Weights of a small transformer language model.
Size: width 384, 12 heads of 32 (3 for keys and values), MLP 1024 SwiGLU.
Architecture: no biases in attention or MLP, capped logits.
Training: a variant of SOAP for these matrices, 741M tokens.
Each number is 50 + 10 x the weight over its row's rms, rounded and kept within 0 to 99. Layers, rows and columns count from 0. The size before them is the row's rms in percent of the matrix's.

# layer 7 attention query, 384x384, rms 0.0437, rows 269-282,300-314,332-346,364-378, columns 0-95
119:64 56 56 52 34 42 42 53 57 47 44 39 54 47 48 42 57 53 26 25 68 53 40 50 44 35 53 52 52 36 46 41 62 48 41 53 53 56 49 53 44 62 35 51 54 31 39 53 40 60 62 52 53 41 42 47 50 48 41 55 49 55 58 56 56 53 47 53 44 44 60 48 57 46 57 46 58 52 45 63 60 41 46 47 47 53 41 49 42 51 53 48 70 57 38 47
088:36 66 46 49 45 57 51 54 47 59 46 61 48 37 38 55 39 67 66 41 60 68 59 56 59 34 57 76 55 51 43 51 62 48 47 38 42 56 58 60 48 63 28 45 44 49 57 43 58 49 36 58 52 52 42 46 53 51 45 32 49 61 58 39 56 47 51 65 54 62 54 45 53 40 46 49 36 62 59 70 23 55 38 57 46 24 44 62 31 49 43 33 49 51 64 49
095:54 42 54 49 48 40 45 57 53 52 32 48 69 59 55 45 36 48 54 42 63 48 37 60 33 59 47 28 42 38 32 64 45 53 55 54 64 36 42 71 54 42 65 44 39 53 40 45 45 47 69 30 50 61 68 52 60 29 54 60 38 50 48 44 51 55 50 49 43 54 39 63 54 66 57 61 52 53 45 48 44 52 39 72 33 58 69 49 44 56 73 40 53 56 26 58
089:64 62 60 42 37 62 51 46 53 46 66 39 43 52 63 65 35 41 52 43 36 57 64 54 43 57 42 56 46 40 51 25 35 52 35 38 26 51 48 53 53 42 71 61 55 43 51 56 67 61 45 46 47 54 38 48 60 56 44 43 59 49 40 44 54 39 59 29 37 49 49 51 56 38 60 45 52 49 44 46 62 46 61 50 61 42 52 58 51 50 54 60 51 44 35 47
089:62 62 42 32 37 36 39 47 54 64 59 51 46 37 42 47 52 30 26 48 65 56 52 71 64 46 41 41 41 50 50 48 39 36 41 66 62 53 40 43 51 55 52 38 55 44 56 45 33 47 43 60 42 47 54 67 44 58 70 63 36 49 50 56 46 48 65 65 43 73 66 46 39 55 47 48 65 38 63 61 49 51 51 53 62 72 47 49 36 45 53 30 51 39 65 48
085:57 54 43 62 41 68 28 40 49 59 50 43 34 53 62 69 43 43 51 40 45 43 56 57 68 63 27 36 49 47 57 61 24 49 63 59 38 62 64 61 67 47 64 57 45 53 50 43 48 48 39 56 43 43 69 51 54 45 36 42 52 65 56 50 51 52 61 54 64 53 40 48 42 51 51 44 54 46 43 58 49 75 50 48 53 54 50 48 50 49 62 41 62 39 36 46
080:53 59 56 57 52 47 56 55 44 33 69 55 60 58 60 55 78 41 58 49 50 44 40 52 53 43 80 39 59 50 59 56 54 36 67 63 54 41 51 44 52 45 51 58 36 47 47 27 43 42 45 62 40 64 57 46 44 38 52 36 42 39 36 41 49 58 44 69 57 47 43 51 60 63 38 58 56 58 37 70 49 42 53 50 46 55 46 68 42 45 63 57 39 43 51 50
083:48 40 47 62 61 47 52 39 72 58 40 39 35 42 53 54 63 67 47 29 40 36 52 46 36 33 58 61 50 47 54 50 39 52 62 63 51 64 44 51 43 46 42 43 47 45 59 52 49 54 49 61 55 46 71 40 56 44 31 37 65 52 47 47 67 55 75 44 57 49 56 49 52 33 38 53 43 75 52 47 58 43 43 41 54 75 62 65 55 40 50 70 37 41 65 55
091:48 48 60 57 51 32 39 35 44 63 42 38 72 47 42 52 65 43 50 56 51 47 46 51 54 27 42 50 51 53 57 58 54 47 56 55 46 31 35 51 34 57 35 40 54 56 47 59 46 45 41 52 76 44 37 37 52 55 57 39 47 59 65 58 58 60 33 51 67 42 63 50 46 57 41 43 56 45 54 71 29 38 64 52 42 55 51 52 41 61 38 53 56 65 48 55
089:59 57 45 57 53 50 54 47 45 58 56 30 49 65 48 45 65 60 57 42 38 47 48 38 38 69 45 45 42 38 40 60 45 53 53 57 54 44 55 52 54 38 59 60 56 32 57 68 63 53 53 47 50 47 61 49 51 51 46 70 46 65 47 53 49 53 46 47 32 48 46 53 55 48 51 65 43 58 47 37 54 49 54 35 52 43 53 50 54 65 49 55 47 55 36 44
083:56 35 62 52 52 50 53 46 52 37 49 56 37 65 68 41 37 61 64 60 33 36 56 45 27 63 35 74 51 52 63 44 59 54 33 47 59 64 50 52 44 43 50 52 20 46 72 66 39 47 69 47 54 64 48 61 28 62 45 56 54 45 45 42 35 43 52 50 47 62 55 47 64 30 37 50 46 47 46 69 61 48 43 74 52 43 56 56 70 39 63 53 57 55 65 58
099:47 41 67 78 62 34 32 59 49 44 32 61 58 34 33 53 56 50 39 51 55 55 50 55 54 51 47 64 42 55 61 45 34 51 38 39 44 53 39 41 32 47 34 42 57 42 41 47 50 51 49 66 60 49 16 48 44 44 56 57 54 43 67 42 62 41 37 50 69 28 45 54 38 52 47 42 62 50 54 51 30 44 64 47 47 37 67 39 50 62 54 35 56 59 55 60
104:41 57 46 56 50 55 58 40 55 60 44 45 51 46 48 36 65 44 42 40 49 47 45 53 39 57 49 57 65 46 37 60 34 51 65 55 70 43 43 39 54 44 56 53 57 67 37 57 47 49 59 39 48 38 65 58 57 36 59 65 48 37 54 64 20 48 56 57 40 43 53 51 58 51 37 37 54 52 59 34 62 43 55 70 58 57 53 51 45 40 44 41 70 37 53 40
096:61 51 51 27 49 27 57 51 46 41 65 41 53 46 50 52 50 31 54 39 65 52 47 46 39 51 53 37 35 59 50 46 47 40 53 64 49 44 51 40 48 47 64 44 38 64 39 55 44 43 57 42 43 52 47 42 38 62 47 40 53 50 50 57 39 65 56 62 71 68 39 41 46 48 47 58 47 32 40 46 45 49 45 64 45 52 72 57 42 34 42 56 43 49 47 54
088:57 36 72 35 45 38 68 54 54 61 66 58 32 70 35 69 51 32 57 51 67 49 35 41 57 59 48 60 58 46 62 64 71 60 42 60 60 52 49 21 48 50 61 62 51 47 41 49 47 71 49 58 58 59 54 48 37 50 58 58 53 35 56 56 45 36 50 42 34 56 51 49 50 50 50 53 33 49 49 53 56 43 53 45 53 58 37 50 36 40 60 35 60 46 56 28
087:53 39 55 49 49 48 45 43 64 50 34 33 38 49 68 54 59 53 56 56 46 54 37 40 59 55 42 44 54 61 59 50 49 48 52 64 40 54 67 39 50 47 59 46 53 49 50 46 56 49 53 46 45 49 43 70 59 52 30 38 39 40 62 52 40 45 35 56 58 43 27 60 79 73 68 53 45 49 37 46 60 62 59 31 49 56 43 59 51 39 38 57 53 70 49 55
093:60 51 33 57 48 55 45 59 61 66 57 37 48 45 31 44 48 56 48 44 46 58 45 50 44 62 44 45 31 47 62 45 30 42 38 58 42 56 45 39 41 58 49 34 56 36 38 42 60 43 56 44 54 48 55 40 69 60 51 48 65 48 64 42 47 33 41 54 31 42 62 40 70 29 38 59 62 60 62 56 50 58 43 36 34 44 43 46 51 47 51 48 50 50 48 47
097:39 59 49 45 63 48 28 60 62 47 36 57 55 56 54 62 64 55 55 57 53 51 55 43 45 45 74 60 61 42 58 73 48 57 62 50 41 48 59 51 68 45 75 29 51 47 35 64 50 48 56 43 46 42 52 49 58 59 58 63 36 62 52 30 51 32 58 59 39 61 38 66 66 48 36 61 33 59 57 38 51 62 30 58 59 68 52 50 57 34 37 53 37 46 81 63
090:53 54 64 44 50 50 57 50 50 53 48 32 43 51 53 33 45 44 48 37 49 45 47 52 61 37 52 70 43 48 45 45 53 49 61 70 42 57 75 48 41 46 35 41 52 60 63 52 58 40 66 33 48 49 50 48 53 64 35 32 71 39 38 50 41 58 43 37 32 64 43 45 43 37 37 41 38 69 74 68 45 61 35 50 40 55 46 58 47 48 38 70 48 51 53 45
091:34 38 47 46 55 46 59 48 34 50 35 49 38 61 44 47 47 59 50 33 70 33 41 35 48 48 47 43 51 44 58 67 39 67 39 65 56 44 60 43 47 53 43 47 55 44 47 54 52 56 42 30 60 54 31 52 55 28 58 40 46 44 49 52 56 39 43 33 67 54 55 47 36 64 49 51 41 45 48 45 56 63 29 62 43 62 66 62 43 54 56 47 55 71 58 51
093:50 63 57 47 40 40 51 53 64 48 32 46 45 46 57 43 26 65 41 42 64 61 50 52 56 42 57 68 55 42 61 43 39 45 48 54 49 47 67 33 47 57 81 52 51 49 51 31 43 39 56 68 56 38 51 49 37 49 54 26 23 64 64 42 51 59 48 55 42 58 60 52 35 35 57 35 57 54 47 52 61 48 63 60 64 58 48 45 44 59 46 33 57 44 56 59
094:43 66 47 54 38 34 78 61 42 49 61 35 42 60 45 51 50 50 43 48 59 72 26 49 58 69 63 52 64 56 43 43 62 58 62 57 59 34 45 48 44 54 47 56 58 45 48 47 51 44 43 37 63 52 68 34 41 38 41 55 46 60 35 33 25 61 55 51 49 39 50 55 50 54 55 45 24 30 42 50 50 61 61 50 54 37 49 40 58 34 52 42 43 46 40 38
097:32 49 61 61 37 55 43 54 60 54 46 35 43 40 47 44 67 30 51 57 45 51 58 51 50 38 57 60 69 50 68 38 55 42 61 46 61 58 48 32 73 45 36 30 48 50 51 54 44 61 49 35 65 59 48 42 35 51 61 54 40 43 57 44 56 54 43 34 25 49 40 48 70 42 42 51 70 26 56 43 65 53 40 44 50 46 74 51 65 42 60 38 55 47 44 59
097:57 50 50 53 50 57 53 42 46 46 39 42 66 33 59 49 71 57 55 58 56 39 35 40 65 60 55 41 51 44 48 37 42 67 60 63 55 33 34 51 46 56 55 54 50 45 56 75 45 36 65 61 56 61 40 40 58 51 50 51 63 54 53 56 46 51 42 44 68 54 54 64 38 46 39 43 50 47 63 67 34 49 59 41 67 43 49 39 52 60 53 55 60 38 52 51
110:40 62 61 44 43 54 48 44 58 42 45 50 49 66 40 61 21 45 59 59 59 52 56 40 61 45 55 59 61 53 68 67 50 60 49 67 44 50 55 57 46 64 32 39 52 39 72 51 65 57 39 46 36 58 56 65 56 52 55 50 70 56 43 43 38 33 71 47 46 56 74 60 39 28 41 35 41 61 54 61 70 37 45 31 53 57 38 52 65 55 73 46 46 45 39 50
098:55 59 57 52 60 55 68 63 28 46 60 49 56 28 62 29 63 48 62 57 58 61 52 29 57 44 61 34 42 38 65 45 50 60 37 44 32 40 45 52 46 51 36 75 41 58 65 61 44 57 56 58 59 64 37 52 45 61 45 45 60 74 63 39 80 46 48 30 80 39 54 40 50 55 46 50 50 61 47 55 41 55 47 56 42 44 59 38 50 59 61 62 54 42 39 62
094:47 39 65 52 59 51 59 39 52 43 51 20 62 54 58 56 48 55 32 42 36 46 63 51 54 51 40 54 50 45 48 49 57 53 33 48 44 56 50 59 33 45 50 48 56 54 55 43 52 45 61 53 64 57 48 65 42 42 47 39 72 69 48 43 48 48 45 24 62 39 47 50 44 44 51 53 44 50 39 65 54 47 44 46 46 62 47 62 46 51 49 46 52 61 42 30
089:61 53 56 44 39 34 42 71 49 52 49 53 51 53 48 39 64 31 26 51 42 47 48 44 38 62 50 33 46 36 66 69 67 68 43 50 53 39 48 50 51 41 50 62 69 50 23 57 55 61 57 53 43 46 45 59 56 53 45 55 55 51 46 25 45 56 52 33 45 57 45 53 41 47 48 50 48 64 37 49 49 54 64 56 31 54 57 50 51 49 51 55 55 56 31 48
100:59 45 56 39 58 25 56 65 47 52 57 59 54 67 43 46 53 47 55 51 56 49 26 38 56 44 49 42 43 42 39 64 60 39 67 70 49 46 30 49 56 43 46 61 45 55 63 52 65 52 53 38 56 60 60 41 34 58 57 59 68 36 62 35 62 51 51 50 51 41 66 58 63 56 52 69 55 47 50 57 60 51 51 63 52 38 40 55 57 55 46 54 52 59 33 54
083:58 73 56 45 32 55 49 27 38 58 56 59 42 52 47 38 51 49 43 60 55 46 48 38 35 47 49 41 44 62 59 46 45 50 58 49 50 17 46 51 38 48 53 47 33 55 58 65 57 58 36 46 56 43 56 55 45 57 58 46 54 47 72 44 46 51 41 32 29 57 58 62 43 51 46 43 38 47 55 48 44 54 60 55 45 52 36 60 62 56 74 36 39 35 55 43
091:70 49 47 39 71 36 47 56 59 49 46 32 50 68 66 53 50 37 54 55 53 68 46 67 47 44 73 63 39 53 36 47 75 56 40 39 36 57 51 38 34 44 56 43 35 55 33 37 56 51 47 42 45 53 55 55 44 63 36 54 38 45 41 47 41 42 38 44 65 34 49 50 60 55 44 63 64 40 44 52 45 58 58 54 50 49 60 47 38 42 48 66 49 61 48 44
140:60 39 61 62 52 38 59 67 53 63 43 53 48 58 51 43 57 48 40 38 56 51 36 40 47 45 39 58 34 42 33 45 37 33 39 51 45 47 55 51 58 51 47 22 49 56 49 53 59 45 29 53 57 55 50 40 67 51 59 62 49 57 50 36 47 47 34 51 34 38 58 38 33 35 54 56 69 56 55 50 60 43 47 45 31 42 47 44 47 46 46 38 69 51 43 53
133:46 38 57 59 67 46 55 45 69 56 55 45 57 51 69 51 40 48 39 41 55 41 55 68 61 67 34 57 54 31 39 77 39 59 49 54 59 60 46 56 62 41 45 50 46 46 43 46 42 47 60 45 37 51 51 46 56 42 53 43 63 60 41 40 40 42 54 67 48 63 52 51 35 54 40 41 62 49 73 65 41 56 46 81 56 48 45 47 32 51 55 52 57 38 42 61
146:42 72 62 66 69 36 63 54 35 54 57 53 70 41 47 53 33 50 63 59 50 53 66 33 29 37 73 55 50 48 44 44 49 45 45 45 41 46 54 56 43 38 57 51 27 52 71 45 45 46 53 57 49 47 44 53 58 54 54 48 64 39 51 47 34 39 62 63 41 57 59 46 60 63 63 47 46 73 57 53 52 28 59 49 44 35 52 49 64 62 51 43 50 67 56 19
136:50 41 53 49 42 31 44 47 57 64 50 60 49 55 33 41 50 38 36 55 41 26 24 51 47 46 53 46 55 36 65 36 55 37 67 40 46 45 58 46 61 41 43 51 58 59 35 56 44 44 31 60 62 41 37 61 66 55 56 63 47 41 42 54 63 36 66 57 36 84 57 40 61 64 37 50 64 45 51 68 62 48 47 54 54 48 73 53 36 47 51 39 73 43 62 69
144:57 52 51 47 53 69 55 55 42 37 29 30 49 49 53 50 65 55 59 49 41 53 40 43 71 50 30 60 48 45 43 50 52 56 63 40 62 51 59 41 54 78 63 38 45 61 38 53 57 52 65 41 68 46 58 46 41 59 67 53 50 48 58 58 42 45 57 56 48 69 34 59 46 46 36 37 55 54 60 44 52 47 30 48 66 53 43 32 53 57 51 68 63 36 43 59
146:45 69 64 57 56 55 63 36 40 51 44 57 51 62 51 65 56 47 44 59 50 43 50 33 44 45 42 31 43 44 43 47 63 51 53 43 64 63 57 51 56 57 51 40 42 34 46 46 52 45 55 50 46 66 61 47 45 55 63 63 44 50 59 56 33 60 57 56 52 38 42 46 39 58 40 55 42 51 34 33 45 48 52 45 49 60 55 72 38 58 51 59 52 52 54 38
147:66 55 63 58 42 53 61 54 58 41 39 54 51 52 34 39 53 58 48 37 57 55 52 55 42 43 50 45 43 45 52 56 46 42 63 51 66 47 50 45 54 35 49 42 36 50 62 44 34 43 54 50 56 58 61 52 60 64 41 60 42 22 36 52 58 42 42 53 40 37 48 65 42 53 48 55 74 48 55 49 65 55 33 65 41 43 59 53 48 53 51 35 56 58 49 41
134:40 63 38 48 52 48 54 60 57 56 30 48 45 34 70 59 58 41 34 60 57 48 49 47 55 46 51 42 48 50 25 31 31 71 45 30 32 42 29 30 47 50 49 47 57 47 35 60 47 49 51 61 43 44 28 55 50 55 41 50 62 54 62 59 60 39 31 50 62 31 34 51 46 57 39 41 59 61 50 58 57 42 70 42 43 35 50 44 46 57 47 43 59 49 46 62
133:48 49 66 44 45 73 56 54 38 40 53 37 43 60 41 33 53 49 45 43 50 52 51 31 38 70 57 52 55 51 41 39 53 48 53 65 55 57 67 18 64 52 53 40 48 48 49 49 78 45 51 45 51 43 66 55 57 53 43 69 35 48 36 41 71 70 55 60 52 33 29 48 50 39 57 55 42 58 42 34 48 54 43 48 55 56 67 71 62 45 57 38 45 50 41 58
138:51 57 54 38 62 37 43 51 44 54 67 76 45 49 57 30 39 56 41 39 63 53 40 52 61 61 34 64 49 41 53 26 40 64 41 48 44 47 51 53 48 68 59 49 56 53 59 51 49 43 68 52 61 52 59 57 47 48 44 62 66 26 28 51 55 59 49 57 49 56 66 48 47 42 24 57 53 56 59 61 51 54 55 45 50 45 37 52 43 55 70 70 55 44 41 36
137:70 44 55 50 52 28 45 44 40 51 42 52 46 60 40 26 54 57 65 43 32 49 59 52 55 49 53 59 58 59 58 63 45 45 36 46 54 72 45 51 57 59 43 56 37 38 43 65 60 64 51 40 65 37 46 46 52 66 38 46 59 42 67 40 37 59 53 44 76 38 50 36 57 65 39 58 55 60 54 51 43 35 39 53 44 60 25 51 57 42 56 58 59 58 51 47
128:47 52 38 41 43 49 46 44 43 30 38 64 51 52 52 43 61 45 50 63 47 61 36 49 38 60 63 55 58 51 48 65 45 47 35 32 44 26 27 62 62 59 60 58 44 63 51 52 43 48 53 43 36 36 30 50 52 48 51 55 40 50 50 42 38 62 61 54 45 36 45 35 54 41 49 59 46 65 52 24 40 49 48 53 28 57 74 42 57 51 67 37 70 52 40 51
137:51 57 39 45 64 45 58 58 33 34 52 35 55 54 45 39 56 24 40 31 39 56 62 45 34 41 54 65 57 47 48 44 48 43 52 78 49 55 58 61 44 54 53 51 54 71 48 49 55 52 43 35 58 52 61 46 51 48 48 49 65 54 50 45 61 47 46 55 57 40 35 60 56 60 50 47 59 57 39 40 48 48 46 67 60 28 59 71 62 50 47 36 51 52 25 41
119:26 52 52 36 50 70 63 43 52 59 56 60 55 57 56 62 37 40 54 44 41 53 59 60 36 65 47 41 44 46 59 64 54 47 38 42 49 34 70 51 62 50 53 61 38 57 62 74 56 40 31 44 40 53 58 51 76 61 68 55 54 41 45 38 42 56 38 46 75 37 52 50 51 42 45 54 30 39 59 28 55 67 58 56 59 39 46 56 52 42 49 49 52 36 54 44
124:74 33 45 39 61 40 46 50 58 49 32 39 52 47 43 38 49 59 31 46 54 52 40 57 42 44 53 56 44 56 39 46 61 50 61 65 55 67 43 28 45 64 54 35 52 41 28 51 33 51 70 53 47 62 38 51 34 57 37 52 31 62 59 61 34 41 60 45 29 55 44 51 79 51 49 53 68 47 48 65 60 39 50 51 40 58 61 47 48 36 50 50 57 42 47 57
091:26 57 45 46 48 52 31 43 55 66 50 60 37 52 55 65 63 57 61 40 53 56 67 56 50 49 58 59 69 63 50 37 54 58 55 45 49 48 62 57 22 53 35 36 60 29 67 56 42 48 46 70 56 34 54 29 63 45 35 38 48 34 55 43 45 39 43 56 54 53 57 56 28 52 46 47 62 42 56 42 43 53 41 54 35 38 36 53 43 43 61 48 64 45 50 54
100:56 48 39 33 30 45 45 52 44 61 66 52 66 65 50 66 49 42 53 54 42 43 51 46 50 69 49 53 41 32 34 63 45 62 50 47 66 44 43 36 60 50 78 44 32 47 41 42 55 31 69 28 56 57 53 51 35 39 45 56 40 75 41 48 43 43 52 35 45 56 35 66 67 64 59 61 35 31 57 48 43 52 45 74 33 44 62 39 48 64 60 62 42 47 30 53
096:60 62 64 65 57 54 73 59 47 35 41 60 46 49 63 63 06 44 70 55 32 48 68 53 38 57 54 65 41 41 55 35 43 55 39 31 50 34 67 44 53 46 47 62 31 57 40 50 60 42 46 53 42 57 35 58 51 56 56 39 57 40 39 49 60 48 52 38 47 49 52 48 61 51 56 39 49 58 49 55 53 53 48 35 41 40 33 51 42 48 59 31 41 53 49 53
097:52 60 46 33 48 43 41 46 53 49 39 40 40 57 38 67 54 35 29 34 58 48 64 52 45 54 47 32 50 39 64 58 59 53 53 51 60 54 52 49 50 49 58 43 45 43 49 36 51 62 74 46 40 52 60 50 68 37 57 28 49 44 58 43 30 56 48 54 40 62 49 49 43 62 56 65 66 36 53 63 72 52 43 51 46 83 43 57 38 47 59 51 58 61 52 52
089:52 65 39 51 46 64 42 61 41 41 51 29 42 51 55 51 37 71 59 42 52 38 66 47 69 35 46 48 40 51 56 49 43 49 59 54 49 65 66 52 55 41 65 56 52 39 35 48 49 46 64 47 66 46 52 47 66 44 47 41 56 58 45 62 60 43 54 31 58 42 47 67 52 44 35 31 51 52 37 50 70 45 34 50 46 48 59 44 29 58 35 40 67 47 21 66
090:62 71 56 69 66 53 57 36 65 50 70 54 45 73 42 55 47 34 46 55 47 44 60 31 51 51 56 59 49 50 44 36 56 47 61 56 50 47 43 42 52 50 52 47 36 63 71 32 51 44 49 51 59 59 58 47 49 65 56 25 45 62 58 65 42 56 56 55 52 40 30 57 51 61 52 66 52 50 61 57 41 40 43 46 57 48 39 69 46 57 53 53 52 54 56 51
098:58 24 43 48 50 62 55 55 56 44 62 36 43 46 43 48 74 45 36 36 53 25 63 66 42 36 47 59 41 39 42 44 38 56 55 60 83 58 44 22 30 55 56 43 39 69 47 43 55 48 51 54 38 44 64 50 38 62 43 45 54 43 41 58 54 55 75 50 47 57 34 45 52 48 45 54 51 56 51 43 58 58 59 56 50 56 66 44 46 39 49 59 33 37 53 31
101:45 46 46 64 49 47 43 46 61 53 44 43 55 46 32 66 60 39 47 63 46 48 45 53 48 43 49 47 55 32 56 36 31 44 36 66 45 52 30 50 46 51 46 40 36 53 44 52 54 46 42 58 66 62 35 48 48 62 43 39 55 56 66 49 51 65 38 27 69 45 50 55 46 53 42 61 51 44 45 63 42 43 64 43 43 38 53 54 42 42 33 45 42 54 51 57
106:45 67 45 52 47 41 44 52 42 65 47 36 56 48 69 50 46 58 66 59 35 48 44 43 45 62 57 46 41 27 37 58 38 48 56 47 56 42 40 30 59 35 61 42 80 50 59 59 64 58 36 34 42 43 62 66 55 40 58 50 38 44 53 43 47 40 61 50 30 51 43 41 66 68 61 53 44 49 54 42 53 53 43 43 46 49 44 47 52 44 59 62 57 57 32 26
097:58 54 63 40 55 46 47 54 46 37 55 75 57 50 67 47 31 60 53 52 44 41 46 45 38 42 62 63 46 51 47 32 52 31 43 33 51 44 43 63 51 44 62 52 53 70 56 53 52 40 56 49 52 48 55 58 26 57 46 63 47 31 48 42 48 39 62 56 59 42 65 51 56 42 41 50 50 58 63 64 53 48 40 66 47 32 45 50 53 57 65 46 57 39 52 47
104:46 51 64 75 53 26 37 66 54 43 44 55 45 42 41 42 47 47 58 46 51 56 52 57 50 28 58 63 62 51 67 45 62 46 52 29 57 57 35 53 24 60 32 37 29 46 51 60 53 50 44 65 65 34 35 54 39 40 47 38 56 57 57 43 53 54 38 35 69 34 61 39 39 69 39 62 49 50 46 53 41 51 64 46 58 58 53 59 53 44 57 53 50 58 61 48
113:33 47 49 43 43 54 46 46 42 40 51 56 51 34 42 42 56 66 50 49 41 44 48 37 38 61 44 44 59 50 42 59 57 66 60 45 50 53 32 43 60 41 57 64 47 62 32 55 34 55 68 40 42 46 60 51 47 47 57 73 54 53 47 35 24 41 50 45 48 44 59 53 57 44 50 32 58 61 43 21 50 67 52 69 33 60 44 39 61 51 52 63 47 40 31 45
110:50 57 53 36 56 34 55 58 28 48 53 49 53 47 55 50 40 45 56 40 57 52 35 50 48 56 47 42 41 52 66 50 68 32 47 64 34 52 48 52 74 56 63 44 35 51 35 42 49 45 38 45 50 55 42 56 40 61 43 46 58 51 46 56 42 53 37 45 61 60 38 47 51 43 74 59 69 45 37 51 43 54 40 68 54 57 69 60 51 58 59 50 49 39 33 37
# layer 7 attention key, 96x384, rms 0.0422, rows 76-89, columns 0-95
096:51 32 38 49 59 54 64 57 25 59 39 49 64 52 51 67 69 40 52 43 61 40 42 60 50 58 53 67 60 39 74 43 77 50 35 47 51 61 45 52 32 48 44 55 41 53 63 50 52 54 42 60 58 39 57 70 57 47 42 68 31 43 47 56 43 35 30 53 66 59 37 47 48 50 50 54 54 55 43 38 36 28 69 59 58 60 62 45 33 55 55 64 59 62 53 49
118:39 64 47 52 45 55 46 41 44 59 50 41 65 49 67 68 63 47 59 32 35 45 46 58 41 59 54 42 72 61 56 61 44 46 59 49 42 44 64 44 44 42 70 60 41 37 38 58 69 44 34 61 47 47 43 47 53 52 57 55 41 41 47 69 36 58 49 36 44 41 44 40 43 52 36 47 57 47 46 44 31 61 62 53 65 44 44 54 45 60 56 60 37 52 45 54
103:55 49 52 73 38 44 59 42 52 55 65 59 55 39 56 37 64 37 33 43 45 36 56 52 59 56 42 64 47 54 50 34 36 54 40 70 38 55 36 52 57 52 26 47 51 25 46 65 46 44 58 48 40 63 52 66 40 53 55 54 55 39 62 53 56 53 32 49 52 35 56 64 39 39 47 43 61 52 39 57 43 51 52 64 65 35 51 44 57 41 56 37 57 56 62 52
108:46 43 42 60 49 38 40 61 43 50 64 45 65 57 59 58 45 56 39 57 46 58 49 51 57 56 43 70 57 53 58 57 44 70 44 58 42 48 44 47 58 50 56 46 53 55 45 42 55 41 56 47 44 51 39 53 55 45 55 35 52 67 41 51 40 46 48 54 71 75 45 50 45 40 48 47 35 55 45 60 41 58 39 69 53 45 38 40 49 39 39 31 36 57 52 62
104:41 48 78 51 62 61 73 47 50 56 58 62 57 43 76 40 57 52 59 68 43 41 69 54 67 31 52 49 48 36 50 43 35 50 42 39 50 60 53 40 48 45 56 52 41 58 59 49 39 44 48 58 39 54 65 38 50 56 53 43 51 61 72 65 36 42 48 40 58 63 56 26 56 48 62 43 57 56 52 40 53 57 46 40 43 47 25 52 45 39 47 36 45 47 52 35
101:51 45 55 42 48 63 27 68 40 33 36 54 52 39 51 41 41 50 37 47 48 53 39 43 45 45 53 39 48 43 64 43 42 51 58 68 53 58 63 34 57 54 48 59 40 51 50 34 57 65 45 49 52 43 32 55 67 45 46 61 23 55 57 64 56 53 31 53 49 61 58 46 62 45 43 49 50 36 15 48 70 52 52 41 62 47 46 57 26 40 47 45 62 65 64 44
100:43 54 56 47 54 41 49 50 43 44 42 39 48 44 39 38 52 55 52 48 69 24 68 57 48 49 67 44 56 51 37 45 45 46 41 56 45 55 53 47 82 51 61 32 47 53 56 51 59 39 55 40 47 49 37 63 38 46 49 56 24 65 48 54 47 38 49 48 46 46 49 37 47 62 45 59 70 53 72 42 52 65 57 33 50 33 34 38 30 51 47 47 52 52 46 39
104:63 68 49 46 37 44 73 37 38 50 68 68 70 53 46 60 59 32 61 45 56 49 38 63 47 46 63 42 46 48 44 43 62 61 43 60 38 35 38 59 68 49 60 54 61 49 52 35 52 83 57 58 54 62 46 29 40 44 53 13 40 38 51 58 41 60 47 57 55 44 52 32 36 59 53 29 50 50 49 47 58 55 54 61 43 41 36 61 54 56 56 46 50 57 54 50
107:39 50 56 50 42 54 70 51 57 45 41 75 67 66 56 38 70 49 41 49 45 43 47 34 55 55 42 41 55 56 53 46 50 64 52 50 66 62 49 45 61 58 44 56 57 47 49 45 30 38 60 59 49 43 56 56 58 58 49 47 45 52 53 48 39 60 66 55 49 52 23 54 50 39 48 45 57 54 72 58 58 54 39 48 54 48 61 61 44 16 54 73 45 43 59 51
103:48 48 63 56 58 38 49 53 55 59 45 55 58 46 38 60 70 67 57 44 45 71 46 40 55 48 62 68 53 46 58 48 30 57 53 46 67 45 47 56 43 47 53 28 45 52 39 59 44 48 62 61 49 56 43 65 64 61 38 57 50 54 43 47 44 42 21 47 65 33 41 42 28 46 43 55 71 60 65 48 40 58 59 38 45 48 40 36 58 48 34 56 64 53 49 43
100:34 59 52 57 51 65 56 39 59 45 48 51 57 58 54 39 54 41 49 51 38 38 70 34 49 45 58 44 37 53 42 61 57 67 59 19 42 35 31 53 52 43 48 60 46 46 46 46 49 62 57 51 39 61 32 45 39 58 58 46 59 38 41 62 58 41 54 56 42 43 50 43 49 54 49 44 32 52 58 41 50 52 47 46 68 48 43 44 41 56 59 53 39 39 44 52
105:59 66 65 51 60 36 44 47 41 60 55 39 54 47 65 35 48 45 49 49 49 56 44 53 50 49 47 64 46 65 46 39 50 45 54 37 56 42 58 59 52 49 56 59 54 47 42 70 55 55 56 43 41 48 54 65 47 52 44 69 58 51 45 52 49 47 57 43 63 65 68 71 50 37 57 54 51 53 34 51 35 57 58 66 29 39 56 61 45 45 46 54 30 38 52 38
105:36 50 59 58 57 42 64 53 39 54 42 42 39 57 47 64 47 40 51 36 58 51 43 34 50 45 60 55 44 56 50 42 41 49 48 31 49 57 51 48 38 64 55 49 57 55 50 49 33 54 61 60 74 37 44 69 45 51 40 59 44 50 62 53 51 59 41 50 53 49 60 55 48 48 41 57 65 72 67 53 37 42 49 30 37 42 45 51 63 56 68 49 45 53 29 56
111:35 53 69 62 33 46 60 60 38 50 34 51 32 47 61 39 61 47 61 52 60 37 37 44 54 71 47 48 66 40 61 50 36 47 46 34 48 51 35 45 49 45 42 57 38 62 47 54 39 52 57 40 41 52 52 44 58 50 49 57 50 43 46 37 59 62 40 48 45 40 45 42 52 57 42 51 50 61 46 29 46 43 64 61 45 74 81 44 52 64 57 35 60 56 45 61